Weights of a small GPT-style language model, trained from scratch on English Wikipedia.
Size: 13 layers, width 256, 8 heads of 64, 17.4M parameters.
Training: a variant of Muon for these matrices, 266M tokens, 18220 steps.
Each number is 50 + 12 x the weight over the matrix's rms, rounded and kept within 0 to 99. Layers, rows and columns count from 0.

# layer 4 MLP down, 256x1280, rms 0.0462, rows 0-213, columns 960-991
33 50 38 53 63 41 55 78 57 49 54 56 46 62 37 44 35 63 44 23 24 45 41 53 45 44 42 53 36 35 51 66
29 54 63 57 13 56 50 65 45 42 36 59 60 48 45 45 39 47 72 56 42 52 47 59 53 49 35 44 59 34 51 39
46 46 43 60 68 46 58 31 69 31 45 56 31 40 35 27 54 38 46 27 55 44 33 55 47 60 49 54 59 60 54 50
37 69 63 62 59 32 55 34 61 38 44 54 56 51 31 42 61 56 72 59 54 49 17 53 46 29 60 66 42 67 58 59
41 64 51 53 32 39 26 57 42 34 67 77 40 50 44 32 38 36 55 53 45 36 56 51 42 67 51 51 45 67 53 48
55 44 51 44 45 35 47 41 58 57 39 48 55 48 47 57 45 67 47 63 59 41 70 40 62 46 53 42 60 36 41 42
58 47 53 40 36 52 23 52 41 47 63 62 48 33 67 53 46 28 66 51 66 72 52 22 65 68 29 33 33 38 31 37
54 41 36 53 70 50 31 41 44 51 57 56 70 40 53 23 65 42 47 51 31 62 35 56 63 39 50 43 45 38 44 52
55 64 63 38 76 49 51 52 43 63 43 52 59 39 42 58 37 49 58 72 29 40 39 46 48 68 59 39 24 53 56 53
58 47 55 28 54 55 43 61 55 61 48 55 69 61 40 52 46 51 41 66 65 57 71 31 40 57 48 49 39 56 37 46
50 36 47 39 48 54 43 46 42 48 74 66 48 43 63 53 41 34 40 34 63 51 62 48 37 60 47 34 62 43 32 31
40 54 54 51 58 56 62 69 52 40 64 33 33 57 55 45 31 37 55 66 60 41 55 44 61 72 69 62 26 47 59 69
51 55 34 52 27 36 40 34 38 65 36 55 40 54 49 38 35 44 55 39 33 55 42 47 28 53 36 58 52 62 85 56
56 47 59 61 54 46 50 41 70 42 63 33 30 67 50 31 59 34 70 29 55 53 26 28 42 54 50 69 50 50 52 44
57 53 47 40 44 44 53 47 42 40 54 17 45 50 56 39 92 23 48 43 46 40 62 51 44 62 46 52 46 42 32 49
52 34 44 38 61 42 49 35 27 60 28 46 49 30 55 61 33 41 59 53 53 73 37 40 57 49 47 64 59 59 58 62
63 51 52 52 68 43 75 40 37 60 37 41 31 65 32 27 41 34 49 35 48 55 66 41 38 54 57 48 59 55 48 55
58 47 47 58 63 67 60 67 45 57 53 50 67 79 42 58 45 48 60 39 35 26 60 28 43 38 49 41 63 42 66 53
51 70 53 73 27 56 28 49 43 29 57 42 52 49 33 59 34 44 48 65 53 44 64 71 61 57 28 67 67 39 77 40
33 41 41 49 46 53 42 32 38 41 66 60 39 38 53 28 39 33 54 30 68 50 50 62 61 52 47 45 34 49 66 54
57 41 42 51 48 44 57 59 57 60 52 66 55 69 51 54 49 34 38 54 45 59 47 42 53 48 42 43 47 46 55 52
49 51 49 40 58 55 27 49 36 60 56 61 50 66 55 45 41 51 57 51 63 43 48 68 44 44 41 73 47 38 35 59
42 41 73 47 30 26 43 54 29 48 63 17 39 36 51 41 43 41 37 51 38 50 48 42 71 36 38 52 62 52 50 27
64 69 59 42 41 66 44 20 61 48 58 30 65 50 38 37 67 53 77 56 38 48 35 44 65 53 53 50 54 50 47 51
30 41 44 51 42 83 79 63 54 40 53 56 35 57 51 57 41 78 64 49 52 64 56 47 52 17 49 48 56 56 36 37
49 48 40 31 49 47 58 25 57 40 31 47 65 66 55 76 58 31 47 64 46 46 49 69 79 32 73 64 62 48 55 52
54 61 54 35 47 51 53 54 52 66 62 59 39 20 56 55 39 61 71 47 50 66 71 40 52 49 57 41 36 68 58 52
54 26 44 34 43 63 50 37 77 52 46 32 62 47 44 47 41 44 40 52 53 63 58 69 37 59 59 41 53 49 45 62
60 12 43 53 43 50 66 55 55 60 10 42 44 55 48 75 42 18 71 73 46 63 66 46 61 32 52 50 54 65 74 47
83 61 72 50 45 75 35 52 35 53 53 43 32 26 43 48 52 30 40 61 63 37 42 55 52 58 53 49 50 41 69 30
72 53 52 65 63 45 40 45 63 58 63 52 65 68 43 69 74 42 36 43 58 60 46 64 70 62 47 31 55 38 35 67
31 53 30 54 63 52 48 38 64 70 58 47 52 40 35 67 40 52 52 42 38 48 63 47 51 41 55 43 62 71 49 57
61 59 47 41 58 58 38 44 76 47 35 52 40 36 81 33 45 51 58 61 59 52 43 66 48 53 42 40 32 48 51 55
52 52 47 52 48 52 44 56 47 72 50 56 28 50 56 58 36 36 56 40 40 58 39 59 33 33 62 68 78 48 57 54
35 49 59 15 52 61 55 56 48 47 87 56 40 57 46 46 58 21 62 51 52 56 32 66 64 69 29 63 50 67 49 29
82 36 62 35 41 54 64 27 53 55 29 42 42 43 67 63 71 48 41 48 23 49 55 53 54 45 44 41 50 55 50 38
33 53 42 53 47 49 66 58 35 47 51 46 23 35 53 45 52 44 39 28 72 37 60 36 39 46 36 41 70 49 28 47
69 29 23 59 46 44 58 48 46 40 57 43 30 58 51 29 71 50 49 56 52 53 40 62 73 43 48 59 49 37 58 52
66 58 52 30 46 39 60 42 67 54 55 47 39 52 36 38 49 37 46 65 57 25 28 56 42 46 54 47 69 49 37 60
60 75 54 31 61 41 32 39 46 60 71 58 54 52 43 44 33 55 45 49 43 33 41 52 57 48 39 29 51 49 52 52
57 33 54 49 48 54 42 42 49 55 58 39 58 65 33 54 63 56 58 59 54 68 51 46 27 51 30 48 48 50 67 54
60 65 37 50 47 55 27 50 38 49 49 54 63 37 19 44 41 61 50 45 60 80 50 47 28 45 42 56 50 64 45 40
63 70 68 36 56 39 45 31 35 55 41 49 24 41 42 55 68 46 52 49 52 66 34 37 54 35 41 71 37 48 52 36
50 45 74 63 36 48 39 45 44 53 73 50 40 54 20 51 47 69 53 43 49 34 58 70 46 45 41 23 59 65 37 36
65 55 49 54 48 52 74 48 56 54 59 45 38 17 70 35 60 40 44 52 50 60 45 68 48 56 59 55 51 37 58 57
55 45 43 39 48 51 46 68 30 50 35 44 52 47 47 46 57 67 31 67 71 64 72 48 60 50 41 45 47 62 53 23
30 57 63 61 45 66 34 46 40 50 54 35 39 53 62 45 70 40 36 47 54 45 33 66 67 27 50 49 59 65 47 37
36 37 64 40 61 45 41 41 30 56 68 46 55 47 54 50 37 38 31 43 36 50 38 56 56 41 36 48 58 80 50 46
47 47 41 46 57 51 38 59 47 73 72 32 53 45 50 52 47 47 30 38 44 21 63 48 42 58 36 66 48 60 45 49
42 46 64 55 77 37 41 60 61 45 50 22 72 57 45 74 48 61 58 48 49 77 40 28 45 45 51 48 53 39 48 58
46 59 51 70 51 53 55 63 51 71 67 36 54 53 47 40 50 56 62 60 43 38 62 67 55 50 98 36 42 44 28 40
47 53 54 62 55 44 48 66 62 40 63 52 53 31 28 42 51 76 37 52 52 63 63 51 55 51 42 42 53 71 41 47
64 57 47 76 66 37 32 50 66 28 66 26 67 55 34 64 72 53 29 71 36 76 58 49 45 52 48 45 38 42 59 59
51 56 41 40 46 48 52 47 28 48 45 56 46 56 38 20 24 30 48 54 63 44 50 60 53 46 41 55 29 69 56 62
57 64 47 41 47 47 51 48 65 24 46 39 42 44 59 39 36 49 54 36 37 52 51 38 47 41 47 66 44 45 32 54
42 48 41 43 49 20 67 24 45 40 62 43 52 43 67 59 45 22 42 51 62 69 35 36 37 35 74 62 62 43 41 85
50 50 59 60 58 40 65 52 38 42 56 62 51 46 60 61 47 36 41 39 40 60 37 60 57 39 53 41 62 38 45 61
57 34 51 45 49 43 61 57 46 49 51 67 55 64 56 68 48 48 30 37 54 40 38 74 49 37 50 64 44 52 46 67
73 69 61 60 56 54 52 68 40 66 33 62 57 47 55 49 53 53 65 64 62 42 48 66 26 49 51 47 34 74 56 44
24 45 53 52 41 50 46 43 40 55 37 56 28 41 61 37 62 56 41 52 59 54 68 62 56 49 70 41 37 37 34 50
50 43 47 59 52 60 39 41 64 46 52 56 58 65 71 52 62 66 37 40 51 58 50 31 49 42 35 73 19 50 62 55
57 54 48 50 54 32 30 47 36 33 56 52 37 56 43 56 42 55 57 61 34 55 51 59 71 58 52 47 46 70 40 57
52 58 48 65 52 36 41 47 52 54 63 45 56 58 42 64 68 55 52 50 53 70 46 53 49 51 30 47 46 49 46 56
47 61 60 37 62 57 55 57 43 41 31 30 49 61 42 72 45 53 52 53 62 34 63 52 56 55 49 57 49 72 44 48
55 52 59 54 50 55 47 58 61 67 27 59 59 51 68 25 43 54 49 44 24 21 59 52 40 50 48 48 51 74 62 40
37 54 49 56 60 49 58 52 46 35 68 50 45 68 34 50 64 43 68 56 37 52 58 81 50 35 40 49 52 52 56 37
46 68 59 43 46 68 36 47 55 54 55 37 54 51 64 59 59 59 38 57 48 50 65 57 63 47 27 22 54 57 44 50
57 57 52 54 47 68 71 51 65 49 47 63 39 51 58 60 57 47 52 35 69 51 28 38 52 73 64 68 29 33 54 58
45 58 66 51 29 52 51 59 52 54 59 55 62 43 45 47 65 48 77 66 67 54 49 58 56 36 46 58 55 46 48 48
53 31 49 58 67 65 44 40 38 37 28 68 31 31 38 52 48 59 63 47 42 47 47 42 35 33 60 60 55 52 46 28
43 25 50 74 80 59 50 59 29 57 45 42 51 44 56 52 67 50 58 57 51 67 63 50 55 43 54 60 77 41 43 60
46 51 46 48 40 57 40 56 56 22 63 46 46 49 43 55 56 51 58 56 46 46 61 57 51 59 48 43 42 47 69 44
48 40 56 51 47 58 45 45 32 57 66 49 50 40 41 40 46 64 50 54 65 39 45 56 53 43 56 49 62 69 47 69
82 49 70 39 49 45 52 43 48 34 34 47 33 37 55 44 48 68 56 74 40 66 30 53 59 40 51 64 34 50 47 78
24 49 65 59 32 49 49 63 30 38 55 53 71 50 52 62 33 36 18 41 50 33 57 33 22 46 43 39 36 64 81 53
54 50 65 47 54 36 51 41 29 58 70 60 65 79 47 45 63 58 50 37 59 63 38 50 52 53 61 50 57 48 65 38
51 46 37 56 45 44 29 32 41 66 42 53 63 44 40 50 59 51 68 32 54 47 31 61 48 65 43 36 62 29 62 39
50 67 24 33 47 67 57 48 33 69 53 44 36 51 50 38 46 56 70 49 44 48 45 56 39 50 58 36 55 29 68 42
48 62 51 38 26 51 66 59 41 45 43 57 20 55 52 43 64 46 50 64 46 49 37 67 45 52 44 42 50 65 32 59
62 50 58 77 63 43 60 53 58 15 60 44 65 56 46 47 32 65 44 44 55 49 44 55 37 50 39 46 18 59 40 57
51 51 57 28 63 55 53 48 62 65 51 62 56 57 44 58 58 54 51 45 48 65 42 55 73 52 53 52 40 51 46 58
51 48 50 45 52 58 62 51 44 45 61 30 37 33 54 48 52 51 60 71 61 43 62 28 40 45 31 75 51 72 50 50
34 39 50 70 38 52 46 48 48 60 84 51 39 40 58 68 46 49 44 44 34 61 36 47 69 43 49 52 58 50 43 58
44 53 47 29 52 37 43 54 45 31 52 43 37 59 48 52 41 79 30 41 63 83 46 54 53 66 33 34 46 79 57 70
60 52 54 50 53 51 36 57 37 46 54 42 43 60 49 40 69 55 58 44 61 62 56 59 30 31 54 48 63 50 36 63
51 48 34 37 64 60 51 40 47 51 53 35 41 52 61 37 58 41 53 51 48 52 57 70 44 23 54 46 41 48 70 62
39 18 35 52 66 52 29 47 35 47 32 36 51 54 73 56 40 51 42 65 54 58 41 54 47 44 55 63 46 37 38 58
50 39 52 62 61 50 67 49 48 52 53 68 49 47 71 49 44 55 64 65 60 52 66 56 64 57 53 53 50 43 56 48
63 40 29 78 54 58 40 52 53 42 35 46 40 35 62 53 46 69 50 52 52 52 42 54 44 38 43 60 26 47 44 59
62 52 55 29 51 40 54 45 23 47 33 62 45 68 54 72 39 43 60 64 56 40 53 25 41 60 54 44 74 63 50 52
55 31 24 26 23 37 44 51 66 52 41 48 46 56 68 40 77 34 59 63 51 42 52 62 43 54 44 49 31 51 76 60
50 42 49 64 47 70 64 77 52 45 45 46 56 56 61 75 43 35 35 15 55 47 48 31 48 52 44 35 52 68 66 49
70 71 33 23 59 37 49 28 54 67 56 41 46 68 61 44 43 65 63 57 41 38 38 60 37 39 65 38 40 53 38 69
58 48 42 24 46 67 30 37 61 49 73 41 49 56 70 62 49 30 42 45 60 23 64 50 34 42 30 52 44 62 47 36
53 47 65 53 45 65 57 52 60 60 63 55 63 42 58 58 45 53 35 52 43 33 49 50 49 52 35 37 40 62 41 64
71 50 48 51 56 39 37 41 48 62 40 17 41 47 45 52 42 58 58 47 64 46 27 36 62 48 62 45 47 51 49 60
66 50 58 66 53 15 47 69 37 54 35 37 61 76 57 55 53 60 52 31 47 36 54 39 35 69 70 44 45 38 77 61
61 40 53 50 54 48 57 37 55 12 65 17 32 49 43 40 49 60 65 46 51 56 45 33 59 70 52 69 38 40 69 62
44 39 40 65 19 46 50 91 51 40 66 58 48 48 52 78 68 62 58 29 45 90 55 46 36 43 45 49 49 38 46 56
34 40 34 64 50 59 70 60 47 58 34 48 63 54 50 55 49 47 45 60 56 76 31 47 65 81 78 37 23 54 60 46
26 39 41 45 63 60 53 48 53 44 56 45 69 55 44 48 51 49 44 48 65 54 49 53 65 62 65 55 48 64 52 56
31 47 27 44 58 53 33 68 24 59 50 65 52 44 58 26 32 49 37 34 56 54 40 35 76 61 59 37 61 42 57 60
43 44 50 53 55 66 40 39 49 43 70 45 25 32 63 33 45 35 33 59 49 62 40 53 46 27 53 48 74 30 68 62
61 40 57 61 66 38 32 38 43 44 30 57 49 40 51 54 54 29 53 65 40 58 49 48 72 62 61 70 44 57 38 48
49 68 72 40 77 34 64 31 64 60 66 46 54 52 50 44 67 54 53 60 42 60 37 48 60 82 67 55 44 28 59 27
51 38 40 42 53 42 40 64 46 46 41 47 34 60 35 46 34 60 44 66 38 19 31 66 62 49 64 46 64 45 48 48
54 69 56 50 18 57 50 48 69 60 40 36 64 54 61 22 51 45 41 43 67 85 54 39 49 54 35 38 50 60 57 47
80 60 44 49 47 41 25 48 61 57 45 57 68 34 54 41 35 47 29 38 47 79 34 61 54 67 61 37 49 41 46 55
64 63 53 55 63 53 55 24 54 43 57 62 41 69 64 44 58 61 52 50 58 49 59 35 51 42 58 55 51 63 39 49
35 36 38 53 58 29 45 66 42 51 34 48 50 35 42 36 59 46 61 37 25 41 54 51 58 49 68 58 48 56 45 52
47 50 72 53 43 43 61 41 61 28 51 53 46 59 47 54 46 26 46 65 33 54 49 37 43 48 56 43 58 26 55 57
56 45 52 43 49 39 63 32 45 49 42 41 40 69 41 33 39 34 64 70 62 50 58 48 48 49 46 37 69 70 29 50
56 59 65 67 56 55 42 43 52 59 50 46 49 66 61 40 34 57 38 30 45 49 64 55 58 54 48 60 59 59 67 66
53 60 54 20 43 56 43 63 64 42 52 34 53 67 58 36 46 35 44 40 38 55 55 57 69 41 60 56 52 50 57 41
58 32 42 59 66 54 39 41 48 64 29 49 47 70 56 49 39 45 72 37 65 38 38 58 41 56 44 55 60 56 42 58
44 67 30 58 46 48 52 52 75 53 45 77 63 65 45 56 49 45 39 54 71 59 50 71 71 50 42 50 42 60 42 54
54 66 68 56 54 49 44 56 42 45 46 49 51 49 50 51 43 66 50 57 72 47 61 62 52 45 59 29 44 62 72 60
54 50 41 57 39 59 69 58 38 57 60 47 40 50 61 73 51 49 35 43 63 48 49 28 60 28 44 76 43 33 50 70
54 53 41 59 49 59 50 41 22 45 42 38 66 42 65 56 64 70 41 50 35 36 45 57 48 53 51 71 54 67 41 68
58 38 37 46 77 59 68 60 37 75 37 34 45 29 49 53 24 62 29 58 55 43 35 45 63 40 35 32 50 69 47 40
48 53 69 44 71 44 45 55 29 47 51 45 34 53 32 58 46 71 65 36 36 60 63 40 53 53 48 48 41 51 57 59
51 67 43 51 48 53 71 50 51 49 38 37 63 35 36 87 66 68 40 58 45 71 44 54 69 58 50 58 65 49 44 59
49 38 42 55 49 34 56 54 31 53 51 45 58 43 55 72 58 53 29 82 57 59 71 55 50 49 56 40 47 44 58 52
65 15 56 55 50 53 51 32 54 39 53 52 57 40 36 28 50 56 33 60 52 52 59 43 50 48 43 50 51 70 42 38
44 64 53 46 67 54 55 49 63 58 44 81 52 76 46 56 46 39 53 60 36 50 39 46 18 54 45 55 66 54 40 48
36 14 37 45 52 43 44 33 42 38 42 50 63 41 54 45 55 49 38 38 47 43 63 44 47 36 41 57 49 47 46 51
68 40 59 55 41 70 49 53 45 61 61 47 52 62 38 75 26 54 45 77 55 37 49 49 52 39 54 42 65 37 48 51
24 39 56 69 56 65 53 31 50 66 64 60 56 62 44 35 72 52 46 65 64 39 57 25 38 63 25 44 48 78 70 36
40 50 40 51 50 28 54 40 54 65 40 50 19 46 57 50 79 33 65 38 48 57 74 45 79 59 65 57 53 57 47 42
34 52 33 59 57 44 56 76 32 33 36 43 42 51 54 37 61 55 38 40 54 64 46 48 32 49 45 54 54 67 45 46
51 40 51 56 58 69 64 67 47 58 43 59 26 65 35 43 50 48 47 59 53 44 54 57 44 37 69 78 34 44 60 43
49 32 41 52 47 51 70 58 68 46 57 58 56 50 45 32 54 48 49 45 55 63 62 40 38 70 52 56 57 64 37 62
68 44 39 67 34 61 33 46 39 42 45 42 61 53 44 38 35 64 35 25 62 41 38 50 36 64 47 64 62 43 68 67
46 58 48 55 32 38 76 37 50 23 45 42 43 40 54 34 38 51 52 41 54 60 47 68 29 43 42 62 64 56 60 68
48 51 75 56 49 61 38 58 59 39 39 46 44 54 69 61 56 61 72 63 44 37 52 43 35 63 40 67 27 56 41 57
41 38 67 45 58 61 69 46 62 53 51 47 58 53 56 51 52 34 56 47 49 56 52 62 51 45 42 56 50 64 60 56
45 41 64 60 50 38 25 50 78 41 54 67 62 72 33 66 42 49 53 37 53 42 52 41 40 63 39 33 65 59 56 62
46 48 58 75 64 44 46 53 43 55 61 40 69 41 55 49 55 51 62 48 45 50 52 59 52 70 49 48 35 52 51 68
44 52 42 44 59 33 28 59 55 46 73 36 36 43 38 54 59 53 46 56 26 39 57 67 50 58 32 65 35 37 54 41
66 43 33 53 57 37 42 47 49 67 45 33 41 58 33 56 74 43 44 47 48 40 65 46 36 58 49 33 66 30 68 52
28 50 36 40 51 43 42 52 34 43 39 47 47 49 36 60 54 50 50 40 50 47 70 55 44 44 40 61 52 46 61 44
60 38 53 54 47 46 42 55 46 30 76 49 42 38 47 66 39 47 54 43 50 62 31 46 51 57 55 52 60 23 32 54
44 53 66 39 47 79 53 64 45 60 55 77 70 59 42 42 43 47 53 53 62 40 65 49 71 56 48 29 37 60 54 51
32 47 43 61 43 59 65 44 47 46 47 49 51 36 75 60 29 47 63 38 54 42 60 33 35 63 40 37 44 60 49 43
51 45 26 67 42 63 68 62 31 48 41 66 35 45 41 41 33 59 73 59 34 38 66 47 73 60 62 42 63 48 63 52
54 53 68 50 36 56 68 61 45 47 34 48 29 61 55 55 49 45 49 59 58 44 26 33 31 64 71 66 45 41 54 81
70 38 53 84 48 55 46 38 44 52 44 38 57 68 51 29 55 37 46 51 35 33 49 57 49 57 47 49 32 41 23 59
64 56 63 61 53 54 65 85 51 55 55 76 47 55 33 35 43 72 50 51 37 42 36 34 43 42 58 31 54 63 49 58
51 54 56 64 53 63 50 58 45 61 62 48 57 64 45 65 57 41 52 52 38 48 68 36 39 55 44 46 34 39 44 57
59 41 53 55 61 54 34 54 40 47 28 59 57 45 52 43 72 46 33 54 46 52 60 19 67 37 49 54 61 57 67 56
61 57 43 53 39 43 51 58 44 53 60 38 60 54 47 64 53 51 50 62 48 47 50 29 52 53 30 62 31 34 32 29
21 29 55 48 58 58 64 43 36 40 46 46 67 54 42 66 38 38 46 28 39 56 40 47 62 32 38 36 50 47 60 42
36 52 52 54 65 51 46 51 33 45 50 62 34 59 66 55 58 61 36 46 43 54 47 45 65 67 52 49 52 65 47 52
25 39 39 61 60 77 46 39 24 56 64 57 42 65 42 41 54 63 42 48 61 45 44 35 34 54 48 43 40 60 62 45
52 70 48 63 72 26 50 69 55 46 24 45 56 46 44 46 58 61 21 61 54 65 41 50 52 33 50 39 61 37 50 48
54 57 69 51 36 49 64 46 49 53 60 43 46 52 36 53 20 54 66 41 48 74 52 45 33 54 40 29 29 52 50 55
40 43 50 32 64 53 72 73 43 60 47 27 45 49 68 37 49 56 72 45 65 50 74 27 50 40 59 36 78 69 67 57
59 65 63 41 81 57 48 42 66 59 65 49 40 50 53 51 53 47 63 48 36 34 45 49 55 44 58 53 47 39 32 39
44 53 40 52 28 67 61 46 50 37 54 64 37 53 53 48 24 44 58 46 40 73 33 44 34 31 49 50 39 63 55 46
45 63 47 47 64 33 42 35 50 56 59 62 51 51 67 50 59 49 62 40 35 43 62 51 52 47 42 50 54 46 57 50
36 55 62 59 64 78 69 41 40 26 45 23 54 23 56 45 41 55 49 48 44 57 11 58 57 32 33 82 64 55 33 58
50 35 58 48 63 53 68 30 61 58 59 46 50 53 42 75 29 49 41 47 43 35 48 41 57 59 26 76 56 42 72 39
62 44 70 48 40 50 38 38 48 42 55 51 42 39 19 44 66 28 44 49 41 59 50 37 51 55 23 33 43 54 59 49
27 63 52 33 45 63 51 64 58 38 47 62 57 47 46 56 49 58 37 57 44 68 52 55 40 66 70 45 49 60 30 36
40 63 40 44 53 69 52 46 45 60 55 47 56 41 58 48 48 25 56 40 68 42 53 33 36 91 57 37 35 52 37 34
55 38 31 31 42 30 58 82 55 54 33 67 45 63 52 47 47 59 47 64 56 55 60 63 54 59 52 50 33 74 61 46
70 63 49 50 45 64 48 35 60 29 47 44 54 57 56 65 48 54 54 55 41 73 45 47 19 42 50 38 40 49 55 50
52 36 43 69 37 53 47 52 63 38 68 34 53 34 39 34 64 36 56 55 41 23 48 47 58 46 29 37 67 41 50 44
53 52 55 51 54 43 34 50 49 48 35 49 64 31 57 43 53 60 55 44 57 53 39 47 45 65 54 68 61 60 51 55
48 59 50 49 35 77 54 39 22 59 42 47 58 52 59 25 53 41 52 64 47 48 30 36 67 43 37 42 34 67 64 75
57 44 69 39 38 41 47 45 80 59 68 38 62 63 58 44 45 52 44 46 50 37 28 58 53 47 58 36 43 76 35 45
36 55 43 53 40 49 58 47 61 55 61 54 49 42 51 12 74 59 56 35 59 55 61 18 62 45 54 45 39 43 60 58
26 32 45 58 56 45 52 51 56 66 26 67 32 60 73 70 27 29 22 46 69 54 74 42 43 48 61 50 46 48 52 63
49 41 46 69 33 64 62 40 56 48 54 75 55 29 51 42 72 58 61 39 43 55 46 52 83 63 61 63 62 70 51 57
42 39 62 54 64 31 53 24 77 45 37 40 51 60 63 57 58 66 50 76 45 47 59 44 52 53 46 43 46 50 36 45
67 33 51 44 53 57 57 24 64 67 45 49 56 50 46 67 50 56 47 58 65 50 45 66 31 45 42 77 53 37 56 54
78 49 16 52 42 52 28 63 60 85 64 59 54 63 45 59 58 29 47 54 67 67 35 48 48 56 47 41 14 25 39 48
45 52 52 61 64 59 62 38 32 37 47 45 44 47 63 59 35 67 67 48 75 23 58 39 15 30 56 41 55 50 48 29
48 45 57 64 56 64 50 46 70 62 47 55 63 38 53 58 60 48 36 68 67 36 45 58 26 58 55 65 65 50 58 51
39 45 32 49 44 63 31 68 52 40 70 89 49 32 62 47 58 47 53 48 29 57 42 63 53 54 50 54 48 55 55 51
36 34 49 36 60 48 56 52 53 51 51 57 80 49 53 37 51 63 39 48 30 65 35 50 39 51 50 31 45 43 46 47
38 47 36 43 58 45 23 45 50 43 48 49 38 47 34 59 46 38 41 33 32 50 37 57 38 40 40 48 55 83 34 44
58 46 63 56 53 60 32 41 55 54 52 35 29 50 43 54 68 46 41 60 59 59 82 44 54 52 53 21 25 56 63 48
68 44 53 43 42 46 64 45 66 47 39 65 59 51 47 55 53 40 62 52 62 42 54 45 34 34 43 55 58 42 53 67
47 45 54 22 55 59 51 74 33 29 71 53 55 49 44 57 49 52 65 34 38 49 62 61 66 50 57 67 37 47 41 18
58 45 66 29 66 45 76 42 51 48 56 55 38 56 60 48 59 33 74 40 41 45 54 36 58 29 47 32 51 44 22 48
37 45 41 48 51 71 34 31 70 57 63 64 52 44 54 35 54 55 46 60 35 43 45 59 46 56 58 41 45 60 64 52
55 56 49 52 44 57 58 58 45 60 46 56 54 47 47 30 62 65 46 57 44 53 57 42 55 26 49 52 21 34 46 48
44 27 50 58 75 60 51 42 42 33 46 45 52 72 49 45 38 39 48 64 61 23 49 38 28 53 58 28 65 65 52 53
44 42 34 59 50 55 36 44 41 54 42 57 46 49 54 38 39 50 28 64 55 62 44 60 52 56 49 54 64 57 50 62
58 52 51 46 49 63 53 49 41 41 55 48 76 42 59 63 45 42 66 60 75 63 68 60 51 51 46 53 61 34 25 39
61 63 63 49 52 59 37 39 50 37 66 46 23 39 57 55 48 44 51 38 56 42 60 37 32 58 59 28 56 44 43 52
41 61 52 29 68 57 66 57 36 50 52 34 57 44 34 53 55 42 44 69 42 48 64 42 33 53 74 68 79 52 47 63
56 40 42 45 69 43 61 70 49 39 53 49 58 54 63 45 30 65 40 53 45 55 31 46 57 56 69 47 59 47 39 58
69 36 36 62 44 40 60 60 60 52 62 34 44 58 24 54 59 42 54 64 60 72 35 56 57 37 27 33 43 48 50 53
64 43 34 52 41 57 52 50 52 34 58 30 38 57 62 50 65 44 21 52 19 43 46 42 51 42 45 32 48 39 49 63
50 52 63 50 64 62 40 54 49 45 48 54 72 50 67 47 37 45 51 66 59 56 27 34 35 50 74 65 58 47 28 39
60 62 50 70 29 59 27 41 63 58 45 72 42 63 60 55 40 40 60 30 56 64 31 46 35 56 72 56 53 25 53 53
63 39 44 54 45 49 49 65 58 35 38 52 46 71 50 45 49 56 28 33 53 55 57 44 66 67 82 50 51 61 66 55
61 79 53 54 34 53 42 45 71 44 40 70 58 52 48 14 38 44 39 30 54 62 33 51 34 46 37 38 60 54 41 41
49 38 20 44 48 67 66 49 70 47 60 45 40 42 24 44 11 49 44 51 55 40 46 42 67 45 40 54 40 43 69 60
64 59 42 32 46 62 46 40 32 33 47 50 61 71 48 66 47 60 49 62 66 53 35 40 58 39 46 43 45 42 27 45
43 59 34 56 63 38 54 61 65 40 40 46 65 48 45 54 44 32 53 41 48 34 63 50 45 56 46 66 50 48 32 70
41 31 40 63 18 51 57 71 36 49 54 36 54 58 69 32 53 49 60 56 49 65 63 27 58 55 45 33 37 52 43 44
42 48 41 62 53 68 37 55 49 35 78 38 57 51 39 59 28 48 75 36 56 56 34 36 41 53 68 44 29 51 53 59
72 47 59 33 61 61 53 44 61 62 50 55 60 56 32 42 51 51 37 58 42 29 46 43 52 37 56 73 56 49 39 38
10 50 57 52 44 71 67 72 49 34 54 44 55 58 42 40 46 66 41 51 51 22 76 66 48 64 53 34 62 42 52 42
52 56 52 41 41 60 40 55 56 40 36 57 37 53 46 68 59 45 67 65 61 53 53 56 41 60 50 52 37 40 68 63
58 61 65 66 38 41 54 64 47 46 60 61 52 43 41 46 65 43 42 50 49 62 73 39 45 63 33 45 57 53 64 50
53 20 50 38 48 41 43 47 55 56 29 40 67 58 46 48 47 47 54 44 36 58 57 62 52 33 23 47 36 51 54 65
52 58 18 56 57 69 52 46 53 63 53 56 58 37 49 51 31 40 40 46 58 55 41 47 56 56 51 51 59 47 32 59
44 67 15 42 38 51 53 49 55 59 36 55 30 59 45 39 82 42 53 66 44 51 56 30 52 57 46 42 57 62 51 37
60 45 50 62 40 54 64 55 55 59 49 31 37 57 76 41 34 53 53 52 51 51 58 48 59 37 68 56 42 41 51 45
57 41 36 50 48 46 70 58 54 52 60 57 46 16 59 46 65 72 39 46 43 40 59 30 52 44 59 58 57 51 51 56